Part of a small language model's weights.
Architecture: rotary positions, no biases in attention or MLP, untied embeddings.
Each number is 128 + 32 x the weight over the matrix's rms, rounded and kept within 0 to 255. Layers, rows and columns count from 0. Numbers have three digits each.

# layer 3 MLP gate, 768x192, rms 0.128, rows 501-572, columns 64-127
114099104161162127078134139125100126142077132059119097112118081078204158089075157156189120125166129146138115082129141096092136085199095199153139099120110099150189176075128193154138163146143114
101076164141143114091063138122120182080132137103084139124118163115095153076175106088161140134073157119175124139099176080059102136158115153159077140063084100156132128053067135108160179177089105
141129157132100091116123145111151178175129161131099143103093103108115157088141111080121106051095146198068061157131134142112058118120128113113167113130107163163179159190140108127142157114116101
151126145198134117114096149096112116097171097090091076137125120110140113124130143033089147076089109099119160101170139096120094104118170139145135131153114080122098114122125187180169132125143101
120186113161102065189073132105174096105102106138168198204090131149100131130188134101176149155173127092149127152134105106099116113141141119150074144060160129099085147149111101069151106144127128
163133121136158098105117113107056127103136138131142161127153064157201126145098057082132173140106149095159115133083171045134168062082130124117174104156077185139151203136160126160135149133187149
055054081181119074162148088056062164149159094159144167196068120091132120102128120107132102111146142119194143121084116140108128050147106042106141113138150139097167144166158155074183148160182145
118100151173126064148150084097159163104099106148122101141129087131078122179124132100137124149124094115141141085118159134119126133123125129129126121078086163100079153156146144100120108154128056
099150140156146146118174178071114193090142129166204106126094133122130085104151155097102151138124101141076164071101063134136179127181031138028144172136073131137080103095150181115107110131124114
104094162122143113133169123092161117152165187136114142104136111122141134101146084125122104107089126067126176126160146136124094102132171099091092162164107135142192129113109126098128162122120095
089112175104143113143157147096129134138116073141144131136152190132081144135176144119143095126084174146083075087090108170123148142106106115121161109096150118104144101159116136224131107110146166
117143082124133141054146166078069120128084116140126166124121182154090132060148144117112113155095110048108104071172129037167123147115103159114160161132111111147119110105146108139137086131094170
107091093086139124135115150084141106124101075158111131083189181154108085149075151107092100150087080080145099157146125120076103066133151117169130104147093130138131134158163071140122125146089144
170093124103174131149092102102183148142111116116103099100104115083165122129119141130171063103146118091143126146145114151086145162121129099162128157128136096134081070189155193149118106126118175
162171097157162129094075121129108124139151162163156145113120129120128076139195122077123140112164129125137136098114106126104123150142168100150145126093149168065056089155136109132144163164148113
106139143188132109057060113150162142113087101184123149108144077147139136092083133088200185173065157116087090147114146107174118148095053126095148177070145122103135137120156100068155081127154124
090070064060097137151104119074138103136179144117043163142093076125140127084130119143086166172130119127117166112146153133073145120135127117105114133138109121099109191112105095114082118080121133
142124127122118084107162083097127155117102128123126140109117071171085174140084074118142113173145143117132184111170142071111142097163109094139181141138129186116103116137121140135169185139139124
084167175056121119152130130125116170101107112132078071143157151071120136178117071082102132118098118077139178092129120155125155136126146078103149201150101130125082113103184205130110203131125124
172087131131168135154106154148184151132160127137151109111103198101151174131171055074139183137087046155117100131151170107165096153030171117114179144110138110091105074157179089128193081108132139
187118137106161145129112063112044108070103133105074106120169079148132104205061064133137158136041120120103133100101073129140116118150142144104194150136136110114109121122125169145120167155085084
136120145136093113108165079107123126125066108109188129163043096136153112144186082124093163126146156081143174116081142135138117125123119133166173091127170128091124107144106083123075169177207133
130125033128162149135120137073133151104159145125086136134195103152196203077165106076133121168064144048138120111152152112105182084155126105121177151137124107140138092191129104089074145101138159
177058118132143152095181108190182087105134146136094066143159188081142180111109168177113132097117135061075161091152107133098148155130104148171134130154134081101165090170107137135123171035058115
211183136156156131098148128153101116105189101168084115171167157149159085159096141086139128182110071147046089209095116140103144168111105176145137097086128092152142141109184160129109100084117145
100117155139187166121160139155123142145117125113126126121120154053117141077114173148130130119074139149091141107131081162115151114153151121143123070135123129138138083109132113151118117100154178
071130112151110139118140091119146126138117165142114127181122183109119154140160180142059142172167206148082177123117164118111091065151046128153117140141179126165070129124104134142118146058093074
147136131154163141108072141101064119137151086159135127109134168050118104067077104097174120118124116124107146139115128129144094126160135066087123123202107155102132093160182098130091152171060076
144192157164087109110106132134101105144132134163106142113161136131155165134137171151110087062117132106080175130069111160105131098100161087201181127160090121097117115100112128100112143137097060
166104119135125138114143083107129174140119165096164105091102165122095171098155073174072099144189109156091126136166179062108129124149100184139151090145074096153149126089194202129064166164062113
179088124119167102129162170144118129089147130100087107155148144107136098154098169184110127138117135114129148190145101174110140129128109082133174161150163134122099175154090177108161149074149178
076135163177105121067114097148164124129158121122105121155106143115197102123144185087178120140128139064190160155116135177202128133184142139073105179173177123134093097102069119130147155098118126
126150112134093133095107141129143121118119145120148182158142128108114162138153106103132150169120099150115132149100109128100090038084137135206095105118140119103142113169142136108184116131118096
132124142143162143130124078121130112124180124154151143106137070111172156140128142099110153083140137117159130147183147142134166118125057116118067137112106179165103116141145126140106168154088147
117106123135165114097150158194154140121129090122155121082162130046134070128129097123108079124085176096080155144132142134131146128114185162126106130067129200140132141115120148125174120104095118
181143116126100091116080141121129159120161166190121139037061103112092116148140081105118129136128091191121119108140159127136139116128135089119139186149056097155123118186137176084099104090106139
134165135117133107099150075189125128199171111121136116163089132138162160131129090128118143110125170135129153132094032169165134157111141096121140143160131096163124078148097179160102130090095128
128072121111202115073113164156101087107160065121082149144138139145122144154099079086093085132140136082134118140116142120133108121148189152108084138143167078112119113179159065163139188100088141
139135137120078138089140080106111161125191119148119170165171145151143177045064114139145169103083128134196123106171152119126145075123118126120098158110119172059148136125101154143150108087130103
175072169082083114089057072148175115082078101141133095142085154098184130139150166140126142157112099157090148128161116100150112157119141200185107096043128140154099133169125112129158152104139149
153097115107112144123113120099162123091146132208131109141134111174168122166137112142204103140176150136233102127119138082103138133115224129114112059129087202160145160109093116193150122136203170
142170160147138047173071119122115100086168152131139121130122154125105072072158063148098106096119135122130131155094179181156102129119118170118170103125126121075149110090132131170128106111154141
115107092121159111127124120182115106084179144197082136182112107147171148147125100169151156125138091121135124127132118107148135139097098136143103138127129084171120127093203168094167064099140124
186095146102121108184076145134138172095110184102112130111158128093103132119162090172172159083147130076140118134133097095098108124087085097120174118149083114108118161077138118105095119118105160
160121066160132110070100140138157094129143145051137152163082141117141077153149147060165096130089134110156149054066091087120112096154103123170134100150103092076141178124121066139078093135094122
105098134120134174126161095175105162079118085103196152116098080142138150123152107185091210102173121108071084112137104144110122108098098151102139163068151124103115134178112123096122085150141111
148113109134074162120122115110146091155113071101140199172113078067104144129115175167144082083151160127182159124126126021145101175131159130139096116142152137154085144125158147124125093102106160
111146126137137156107131150073134112161112137136127115110101136086094085169121179168093072107085115133130158097102112142081141075158142138108124116116136136089195171126135134164099148078161138
143179137146137138145153120101125140142096104117117081067117113112084191164113120059127141081103155139082117106180195113135156084104142070206090104114159126128167217138091128168105108153113071
152128104180174169162090137101175123165128073050177094117140099077115119194048129131075159123106157130165178153130134142097124104168166187157081174166135117126088147161093113087035190093117093
190085123136100107117188121133142143107138144086146130088088130126165125123121148087101154084107104136112125116134088090147130122142088116177091085199094108123181172117122133167140139122119165
149151183098160123158153141083118079127129121144168137049154106170116100126185092108141151130152074133109199093171133145109156128152124140084107130135166166141045121109128144147052130122130115
132156156121113097056154073139128185128113067129101124097145138189091100148148155119193030111113104141079171106119147069136104151132121119110180099095111129111131061195157150161146102165090159
160097089092145149093097129159090130153155155111110112140090099183077103065123071146154145179167141098175113118104097147133133093120168112129083063111092103175091145128075116082114099185122125
177060170142169129145143099130122098098135098125107143126234177111121116126127091096134161135129152125177140147157074137120104067132147174150098146137161098144146165162101181119110108085141138
111157164111070076142128141171202118132127148116082085153173114168085121092144066143109170147125141104152161148136141112183075115151154127080137148134125132135132084088125121129154158161173099
086130194142157137118111173130141166162135119122191099141162142122083100084181152158145172141099157146145158105106128071108153052208132130217117118104169154044160134132134089092136153104126114
108132055125100170090167171119113072182137123120136172156173159124138077115123114125136132149186131182100115159154122100164090144142143107109093119083172164106135197161110124152109130090153124
124134114096148168127159167083150159155128155163165168128154122100132118097110123165147108110160094171151179116148113138146156129122144112110166147063125063152082129113134111105114162160125130
127131063139100168075168126137179111133129147088086079145103172093138170138106075173094032114164136175108115147118107064134201152124076149141155177137122134124141119104150115125137156121088180
117139111136124126143179116171118095092179165091100119129153123069110126125091090097151091154107138126095103097058125141110136110102166140140148145165145122163089135089129208115131092145093080
114174151130127121171159110173178114133082153108121171139139140099116120110148164124149113133167139159126084083054106068119098132123124163154121122115139137140120128104143127099103158054142088
172188109154133135143183156101101167115110172109129073106144101151113148107133068074058136136128142123062167132156144071134111085189125129151080132182175138124112154140192088133138075123171048
096129127192130166139140147146123134062131160088141152135098063153117135104138132140156114149085105102082099111141140147152147112112154152086111121139131124145115084133175150141138128088096145
096109187134089124141174150161168121062114148167117134101145159090168130152063156093062143192112114146099120152130146130187136113115181113133118120141123153116195103074131157106186135118105137
140103099112128080145128183166144153112098150129127112093175049147145144114153129130137126119128170139109128095115140140159125157143160139138181160135065141154165112112127121102170101114086184
096105143113136158085133127062113090124125142123145144103123102202162170140126152113140161137158156157155145133095157124131084140108150148105180061078101111150106122078122188146092151146100135
184120122120124117158091083074129095068047080173135147126041113091124184140170149122101146110106112085181103121168200076089103094157122098111120145136154143095115116111133083173125120122120113
139129064106112087162126160100125144100113102128136106164124124127194105103144121124171175130086177127128193134091187137146161176141088158113042089092096196172096139116068140147120192116130130
179119135111168128129126109082064121132129118098092133110110113121123156141127095154131115097090122116171120097138136128152088101157106116110102147117115093195129155153174058087135066149128095
137117125095131130121122113131105149145141129136098151178097116158189157141125106125065134152143127136138124170129103160163152119120155201125148158095134113114094113174119147184155181164098142
137165105118190144154117118073104103049123091109119107138096136099120145105104082134109112110146125104145146113150152134151156152089139123160111163188132126127144073111127106101090112126035147
# layer 3 MLP up, 768x192, rms 0.126, rows 501-571, columns 64-127
129162135148093208223151150135157093138127116133135118108125102151102129119197130108089119166102115145101115134101083152089124136136203154128102183158167148183112116156128099072088155081190137
115140137131059152145143167092148144099107120115114108171085123137125097160145174169141128075120142068088140145165191114168142149150120183104160152095134149135161099130154111077171131101170126
143136113128110136111094102143094076134182166204128168128096126129153179133136135112109082120120135094139136150128134143138089124143104098137142135084124182151149127171126077070125164128114101
116141159166136077175110118118170127122116103146084076131120130100137129148154208091139182056130096114137102098168135104149150177098172126125162125064090111135094055114112157154193114136115111
094131176149111145074161168103106124142161110097121099113117147113083150191083089145123108106136148132170090108118118172163137175117130078140171140106103135136166145121145134112146115127088153
107188123118150155150061158111171143149093081223077120133107148107160112151187078141084126133202117153113092133132103128125145180172169142148115121135095088085108131092175117141072120176087105
087091054135165140122097114158144162183098084148064124208117126195167194079073134134200142151140126113094147030156151144147127111112083134163075060083135152132094151096111100130108103161096088
134109139114105110176074119139141149107159129140111116123094080121109139127141202121136145141070077134111153139132165111105158184116156077100147143125103164071221105071137100213130116178102143
125069105152112140169159212110132095138121163098130162104180162159105128148126079179139122121097071112088134112189136189157137089093149132135193213140145106122133082142150112085148152137061095
148108137105149163154149088087107177204069115178097142161152139122091119126062179100136120124171109152100127126149115120137172171142114163144100106149123163135127146125120140152090103089062128
155172115152110155175125091143126122099155115172112159122125146070122133161060061179142092153167170104101174068132099065095098099153108139111145090144168129139194119142120112121159058106151146
154139117149123155218141120146160162091171083186128077151111145129145142114131151106175187090139137153140185127080145165102122137123130112126112095096192131123129163103165163128129191123135083
138170151145165101206155054152181097158119131135181114184102166141121132140084145143086151135153158241159195143213150128141154142119132144072155177161173129116131125100130157107107102139167063
150125121175117110135137139069105127139179119123116117144135111113093098119140130138137134100156203143104122130107102106144126115182129131068169110164089163165142157158124192116163103116091168
104101122151195096108083096153120153117120135177133138160128161094144049175178152108141097110104093088119142182126091130120116133202064108181082138141165132118095123103077134150196122162096114
195118097163135107177134205103157088116138072147097141185132155041065121125067158108086067094173150142144183120104148093075169131166164125090120050110131105149148115120092029166124140073172093
149149140112134093089172136164103206148128175057128106166143177068103143161149075131136116112164142162143124136133123113118121155120142119158117109088126120098138181102092131138129134130190118
149082100156062120127133121174149109190089169078183148142084109099112182149124166112122098115165092152144128156136094096143142137099133155157090190117123117121127060135138125100128123031107178
099096151155117149165133068112089147124161133106121153181140142120113152108151193098139143130182142113165142153176119112158094140102148131075117154115184126172144106109109167148110172141178107
160127139129113140142146112152105090148094172100100079105136059167175123151110145170099156087121171130070101129099092136098107136127157139155148098160111115144133109124126157080108122128083114
148154120136119176118152145186135150122137144130133145123188069137107120121172107105090121113096096127161141124206128141095168124142133139171100102137160185135159105216136138131159124151113129
123116110122177112071082119145143101124187154155097138126100147129082109080152145119145104141169169130122102129137070142130182120113155153136169129101165114135163161073171130076174116092044149
183143148154098119116139104185148108097115164163145102104108138128151120142134190140158102145151139110128102087131131140166105119118200159101142065066142104105182119183069159173136111153136090
157156102053172101099135146075127168100154101105083130086080093151153083148127131183144039141128116153171155148118139144111099061149092113106118121101067167115117123196115136126106163147134154
144075104134170124183133128098154202124096078111088128111084193161108114124125112191126123124141079050104158188127134129130131115150113167150111155133077143074144158134076123081106086116077124
074093169112122144126143207148108153121118148104062164138192148076120098144076102186152155155076176152118177143151178123182105110210144139137131084103165115107076151152128109127107130154072101
178088144144097078108118155076131118079093172183121124165125145111124123118127174120142113131136122138152125145110138149165085111109146163111111091120148179130087111127166134161105196125161111
118103141032104109099075133172145085115156085079169117116145157096135144177194134096070147116171115160149149144115125118087151126122209144152128137105185136116150160091152098100104220155094141
156122154098110097116140111177176098108145119132181152163070173123149115175178141154157130104143108144102145111170169095071107023113168209204134120192153108101206138090127106088130133099085154
165120106082128151170085214128145149094138099133135126184145130076127122201129123114174174191123104126135155114116092204155085114124164092098092107097108119095101101196138126184107125059113168
124121091140095119074102107118166070145082133086156209143149123144136110063122066080152116117093134138115113110124104083094100117135148073139160176124088173176121112111136129094151114137119148
165137127130110086150069166152144111178099120170130117094117151102053140090117147115121179132145166137110185050133189135068126160095121115173063149144077100136160125132122160169120155125128140
134093117090195068128123115111157124168155139164126143131116110092123195132105170136101140074081089119160106096144165112191156136134116118127149141147163105117102157127165122155136088151186127
120138141142069120064140066172131174151156125079140073134188140184117140169145109191074154218112150173112150123162165080176128099103107141112133083134145111105124101149097113112118095130169131
116135114124111171074123103127132145098142115175175122083103116094118094134182155086147136165075146172160165128133129166139160125114170164168162134142091170147147140088176134156138119102134126
162102136122156187102065099084149131092164083113135118172151129118093153129137163137085135155124151122162144107143089164088089131079127096173101099102139129106087073110054108158122088136180158
102152130178071107164071130158147112094181122184112119148185141129228145100058123184170115186124065136150137099095092127076164126079170090137153188062109133122144126115139117151099089126116124
122144143040136133068147149108114107143144045084124106112172126107100164137155130135077163184078114112157161144098138090178069179174106120149112113104110144102112041114135157202135121129080090
137102110168084114145094178145127153104130080077144138143104132122109144112176229131131172157123156141137110144120110107138134209056125103063148128161106114079155087132092160126128114069138132
094204147217164137137153172069207169162119086101133139129163101150102106093098094136135087097161192116144099144074152129096128182112056148164158195097079092099121103103177154103123164127109199
068116083120120139116133183186105094122042168106130064206096159104154120195152121061102182117106103079120138197144156115142148121092118108119184067105109118070135141132156117107176122094131108
120139065118128084095109143188180170148148154165162102136103139139128092096106164110124139179092134113119093074117176110137179200126062154107131113101105114131077096098129148150146089119087163
144136137147106101117120166091064153163156137040103165161135075130124165139101105049135163137157187119161121150104135140102067208154147129111092088140136105124096146151098137043144103122126070
095075145077113129109143136134166116080109135103091161117119089136117147171085105127182155168154113151148114129155178085155125104134102094180134157142154107162125089090131082085148158059090142
127052098121195133191120148166085124168158139137105096092125115111103149084142112189205118140110103110115105107100087087123123101066119120151123155146107106162152086151111135110220098105127120
106158099061170130144152091191138076094125139123194106091098124129123117116192131118177109129121128105145138134088094122165106099108111180144101147130170138191155071066094176117138104130161094
170113112099202096187114143164108091115087112141111174157108100134153080127169157157084117123143080160149121156143106191039112103150134087184131100132145099135095192138126100114157050199189086
157074169097134101137086123110058169098136212113113123137158162130083113101146135121153170136129153081110115133222117154153123120118136114099130080084145102115144148132082123079134110170143148
180153140199104050108070110111090127125179118145075081127137095161116112133183188141173137146126120185143128106097092104127105094156157121124117119099137112149113127117090186150075083151128132
126180117178137113110077132146062134143104162113141147108132089122146085095136172132147139134159132140099125101116144075056110132083200108148159112150145135149104152170150132186207218103170092
124108108151142118118105153138168100145133147113160151176092199109124150149169120103116089135130090115129132149130067143136130135149143142130140138071098128161163117131151146132090111126098143
173134194112163189189160086118146088106147085114120177099106078097117144159128159093138161117106108126136181180137141094160112114187110133080135167146163120123148151113109169177118098123167137
102121144044141131171148101166138113086122113167173132120170107143126152136100083152152124043080079082110109145130080122126102177172111081152128120095130147149150138108118097103118076127155133
139142101095113184145088125087132158125126150103111150094083070161141100169123097117150168132157140139124104130080160101074099161143121099155101087158089115141124158159139015137104111184108131
082105088092141129097140126109137123123196080144081098155127125195196094078116154171119138106140094149132069105168143195172188160138137122138137109205166115014080118115163090195150134077062177
086122080147145127157133154143168150164143074172099085129124117081165148155106122108161175149096150156179038114144076111093136119128138160139153077167169096084190111101146135122082090199150127
125121109111157127158110120113207101158094140089180171131136105097124111096157116154139188100115107185116143131112138122094214096119195176202096103129148114077152124138183149188112133123155154
121105114068119105129129129157158115057137122057144140083086083085086125133132084104187119166138129137109141098157096134093115081126143118171197090137068107157136100134131118147063073107174101
178133138098084158180172169179116152088175127105089175187137133084090119112117125132150184138102120147100096165177119159137084153152136167127107079138153107119077105094195042067178169136125192
151202101120162080111149071105115157117151115126174114165063170141097134156130096130167164173120149177104173076117083138090117175146157119151114111189160126187087181143077089090148158160145111
154121149139124072132118146170117155133122112099128069135175132185113215088149146132087154123072132147130098092057110133099106111142126096108196128104121180110130101183103117121103131110129172
105153136142123118071080167114158153164123143103099139140155107158147121071130086128134171191152132150110139174120095155147124137143102086139096152048107142096099156064152138150123157153153182
231123141162084152117116091144119084096102169099085143163112121092089112155114102093088095104100129175089075117151092176135146115124087162141102187226170115123205024208124090068126100118120146
123132106128111157122146177128129129115156161132102130106127122162039130161099111087167115155187090133124115103178108145150125096127087172134094106159101113183102166166160115147147138116119180
020099078077094115193189141148138145133130092159163087113118104110114116178154150159116067178106110125104082112126154121133150091188060176105130104108147137111140148125099096164162107090102128
116047141125138109130101131117120094108116099147108169095157106136150091129132098138096090157098146093144135129105156132113104102090113175131114115127113170111132175153132109119106161097173127
098088164232128098156147141129084145163133115158115128182101067134137144103204110083057120131122097157119128123103135094123093110109073109137154105125065183161133096111135097150131072193169121
130092181088132140122130157122040092115130115083129145163153139108172122129080112176141101158055136136146151100120106202110096128128102096137089084123112156160125177204113095146111181070115156
174100075065154122184117122131073144081135089095196089132104100151145180153143166142140160064133110159140102110082149125108161117154154090179098184111084125106103095131105158092113169189148096
074157143132096116137134114079107135162121083126162121140139097212115170149092206114086176126090077088089125121140138144097124104085047120115137137163190151109077088119099055074112117165129142
083090138165159137125160077112169134108125146084180132152129116158136134108128120122170151166183162107094174129099094148114068078202101113128144167161153166125136084185159133108167154128135128
# layer 3 MLP down (transposed), 768x192, rms 0.116, rows 501-571, columns 64-127
107127089095126115133107149122156092143045079120071044135168114100128145077118124176130149153132148120095126073141158106155097148144108106136060099132075103076109108145089128069172103092161183
134142140216099167112111140128165092060165168163109121160172183186129131085153149084131081163150153142103112170122129138178148072041159162088117176105185191052167100187188086090116133146125155
155093132116109114136093117136081166140066105109128163136149120194182130076120157150159122127079114118132095151067122170121098180158076121133089104068102081155140101130117111118164151098112156
081173092132141102140096098076069077131146126152123076148119191131177111150126169143157099086179134136169110140130148117161075161058090109201114113073067130094099153098086139110072172136157132
127131134068052141091139107163108203114144106171140125113087105133101157132194136088173091098105087128123132142077163120083079156160150078125092079150148166143072174052075126097099163107066129
076170135094155148093090090174084135069096106147182133144118154150135135087154109089145127161166096147138150113105137087134103131139159139126158109119104128142094159147161155161076053137147096
086144189137064067120116118109133125163086125168143126171112110124117116122140114097123093163158066108105178106097157155210124134105148128148048179131128143178178140130118116123128089132066127
120132207130098056095145143176161087145157168142126095131150110112127136150125154139144137082120124161045149118129101138127112092101140128081146185145116133159118156138127030101119116099137104
157150128127129116106157081098119096177119117115130100143088049171158187193127155144139036166195102138128114146174135117098132122093171102113107127189104144091070136158155122114185139080146075
164151127083164186153157102111046159145127151150136159192097091133138145147163106113173110119123125079073158159119127124123189114125198100152091162125137101138134122091097061173120139114144125
067151130139135154154167163109111091122124124134109124112151168112174123131147096121078081121098096130161098099124100105080130167127184137132102136153111134054135155096111126135086105101118110
164122128128084121102189145160104145062087076131179135146132203113122136137137129147126107133110116117144112103165123118037103118109145124094177076075108124158144172080103076106134128141059203
098158130143116137141131153129112089091141129146116165091148091166182114116149144127144117147129124118096094094103135131119123148120112119147140131119167160158098121110145138112122128142097120
152107111132146156161146061084107151126173175109155122086188169173114163110149147153164134168111115116117139126089150151108077113130105144136166095152080147109163129116159152104089094087102136
118128142071146097131080075110151131150169092171116122143104159102183137154155152087177189062098144104109075139127075148191120095194131129092092112140151105128157098113125119093125095139108181
141134129068131118149220173138149158167139114128200145142134137146130161108154121214163132168160144146171165122112112121154163116117104143142132087174136132138145058121182125142127073109105206
106113094093127122123114124117113113177186104092109111107144053149101144112142131161080086146085142149118106087119116085157145127165187110119108141174097106113153106084181153107121115119168151
176165088117103102141147166130039150194161071169091120123155133111147149108110148173141116190032150171128157183178074150101168115135152065138106116149153075068133173120133130101149169081191108
122168142111108161142128133117188117169115086182178124105096120095140099095159136126149102098131159139112120166156117146108164105107102169135120178173189179129154123154121175171129167092134092
128128154105168144132131111131114152100092117116167110108119124161121147147114187140095087219145178157163137139099182143059153157049153148125132142132158185105196110178105180130164133064144148
113131093106078171098180121175097188107096177120115095149144132129100084098153114143109122120134097127113096144109120150172118120116159112136103105165091095118101151145150120069123106108151133
111142137106106102100122112119102083127113099112148112107088139133126121154093123156093057172124170091142130069060148130062157108172163141160148119152144130171128121138097146120124146172172138
154121172124076103082195110111126128095153132165136152176130157080137109055183105145111123155132145168169083135152034152132156123136149127143057099111113156134128125105130103121082132163136139
103103137125157131089091122077156129068172143086108129068098098133106204048167092136097181124130118142124127139127106086109101135089114143151122109142099162122140143140100136145112134150099129
119130091162198107144066193066128113073186112105088114137099136181084100122119149180060165131146075116127134166184155152153131127099108151089113100131095130149137165103137159102120143096082136
171130147100115112096157117133122104103148118158146160186088141139104132085115128083130077130146143146075123159117037138121136113158166108139175155151109150140146109117161137137164186099131096
180070142095087131095188101147113135095138151133111146175180085099093105086063172106097129174096131126174158076167111142100095140137133095116147099137115102072109160036080117135163118188106132
121135146143145148163177104076141121109099105112091128156067088088130146161104154163105137080128137159108100184084132130109159093118150106106071149111089165095136122139181177119065186170093133
200156135117067148151146142187117103116106104136091102133113160087159118091147138131116157117124148119117174085119072178166088098108065093180089111200118137125141077162162126111139130132088151
091137174102079161136129126118134136163098122090066136069185069082165113112146108128126116085121127113114047173114119176159132132154113113156123103133131062117149121132157065104088122168126096
092121151151127114131181097143145147173081163145055144129140090078122152130132105176082078085103153143117179139152155170145105121114096099095113133156071116058120134135116101189141138093077125
111109106062118115116099127143136162113144107146138149147139137139056121155098137128140170215104138171123154131138095125131174135162130081133138105162102132159148108125115180176131112100110158
150172104159079151180108079123141097142138149098123151163148121140082065105118073121160148149129208127067066093145118088133128132150143121097114106144135162101171165149094144144129123187132109
108118156110108137158165133065131112112151137078121102154163123203146131170104161141102107214090129209141144102140163109146109136076110153098147127139083093078127121154116152078144138062150107
119126119087085095118131144117180161091137105159147196121144201142101082122182166188166153133132118169057151128176154138134107133126111109134133121131193114152093129134145133137153178165168173
155091111135066139102179155110099132116150082101125093161067128121086125082097122140139160125121201116088129125143148144077079133114142124117083161183100100136112147148144162130160120130094076
048088115109107054145163132175146169135076129143108072168160144106181114093120124132121067110093111070153122115113054094082151130096104134126145104097076147113097130159134087151150092192102130
119159120135164149088159209120060153140101171108129144114112164142131134173109165154151179128109118170128134090115098149133190115139121133159152130095113127143132150139067148138141126114082142
057139167116124106146149184116129179181152134095112108139160126110085153131065137107158108132069109122153106135139058181161103185148113084095131119141120135093131164100112123141128092132146126
109146113110060136077156112209161097095109147151167108099115139097106141153111172096150163137176132065115096137148107174170212093129090191125123137088162133134065178151087089153132098140119083
078152121155147116138151150113127090194136127096128174148168105130167104114121113207157131111192115151187178058082142112157173146074119129097160186071128105168147095121150161114123104176050108
158093065108149118104170105051097143164142084147189158161081083116183145156192079124091114108103097088181140200184122101120118139118111150105089134101082139123163137129121206157135102153153096
137155146102132060124166092134144218142113098148131151144174159195064127114177093106156119190123112136148138111130119149184126116105168138108118133087124186173131122169224062167164106070145136
128155161163118185146092143109115096084165083172114138128141139191099072116041124104116097125151153148137104124125167144094131140131151151137122137136132183157154145154119189116103139137190125
086146153096153185126080083171064153096096133143071166134115141166069155093088192133162140070192162081098105083107122155113127132137118115149110148118064175103162082146090152136134108162108061
119117115100124145157148164121127176096160131158101098149075104141122153088103133130129163123128163102129126104152141137090143083105136098086103134116229122150141129127178069122136163159100105
168138125112188161131097120172100150131158205103065141119143180123105112118132051098153137139141155108109127081134085115133129163143062156148154104096072083129114089146063160158109082168109085
067110164101133137129143173119130147141101117134126160102135128165099110099130145134093127078172162092100109095111133100106073173129106113154105101108127130148143132172146177135142154137175166
127169141088177107141127158135141100149181160157060174148111142196148125129160127073089161151139084127121098132094163127127100136154041161172149157156197075156150102109115114144130113114107100
132108122114104140078160184180185165172127088167135079169079132062146131132118155115173229107087140180132103121108168163221116101161120146118164155091152187138173137098100192128135128149132116
106162088121132126118073100149125142103130108185063083135137123080025191127148100153110120143098197131174135081151127160132195078137142100160091086105164119113084130129133149130181156116168151
133138162116151115151070138073120088145185128159172121137133198179144068134120112119109103119081068163112128116185110115104128028205148145098122141158179115117114151096109146084105097176160115
121101179062170106084152154195123175151081096163149140141149148097153085114133096129125157141110164174109122078183199126117119103119065137154139147074116103131147092142167129120089131105113151
098166116081135133167105116149161085144133102090146143128128099142167061091117143137141125110095135130113157048158063122126181157157155106058103154093105165114138057150117148108133113106190085
098152142187108059154139174174143068149139155158116118149111117090122132086122135158156068120134195137140158127136150195163160118088157089057173147072162145148127195112112170117180114149097145
143107215144070120125135083124104141105130136098211132172134092166152095140185139153161087132116128128047145097133222143123109150090158099120135106095122164147133138135125134059125109121088106
140149068152088149108152121154195175113059115131098077195152146127118077104084198131132133136112138132126092099136159084139147115142160116140121104139154154091134200170121085107115114152108077
128146129135077146145150148130100170089127092106146155146178130154183151088134142115109113128108163110122122155089110163136171161170128140112167122083167165188075139104108106187163095115090112
056142150125139096126122153127186112057083167133089152129105067060130172141072101152141120081119118141129110116140119137055130176109116170168177094103099128106108176087127140123118151157130155
202118115101145173162163116180128127082120146091177215088123117157104168143135139123075109131121140194083146137076078161103115154097159142171094136091105116166170119193136152141172124110141121
201155165169091143134103171139199114133134122098086094192113102130093117077101145137168097158067097099112122074142123125155157112100131128141124138131114184081166152211149176148086113130168082
126096125102147120179156096097152097089188153121150126145122116148109119109136123146118197140137197100141139148096158124089125128132126164145121132145155139130100134163148124208155132058118085
099138111156187121122085134130150123171183165073127235153147187163167075225132157085163110096100124152157104138130102150088086109138095143109168129180141133149143092084170123161136112134120119
127148104122173158125098155129104135196150156134099131101121174106083138183172118166144121108116142192133130176111089143092097152119047106174112129124094117137142108125123077130129081135143185
114104151092136153073117162044149074138136137140098121055139143142138120095127054115118105109118084138096141159126072146167099131113098108106164153132150108118118182095110136073102124121155098
100136150138070085101144196110138158148142193160147119083098104135142090120118164123133115122156119062129113075151171148093097145134136127125087161155143123111139159146132124144143115162160154
146133184130097173123154167175182143138108207142132057145113148166170082069088147059155115103122177150129111103183097128195185122156153100115184102171108154111096140082128157129141148130114127
111141109134125100144130144109088083128133130130113154204123112125156124078095124130121120128149126104104181146136079162107134126123055062136160129137078170177141129133083160150145121161160166
084151147113136133131120141122137083103108152105097116123098185108120123136205018112129133116127121140111083153085133091099128107153101104185102098171111107165122151162095085140075102088105115
174154115108143116176119126140108108065121131123150151106047140107153165124128078110130155194136159161107186165126138151134139178151132161120096119136160167178158125145096161196121112158134146
145134135097097116182101141178108163090125120120178115135146116133132169166148186119112122121124088070084168112090186122163121131120135126137159090104030159100108099131125063054161143156148135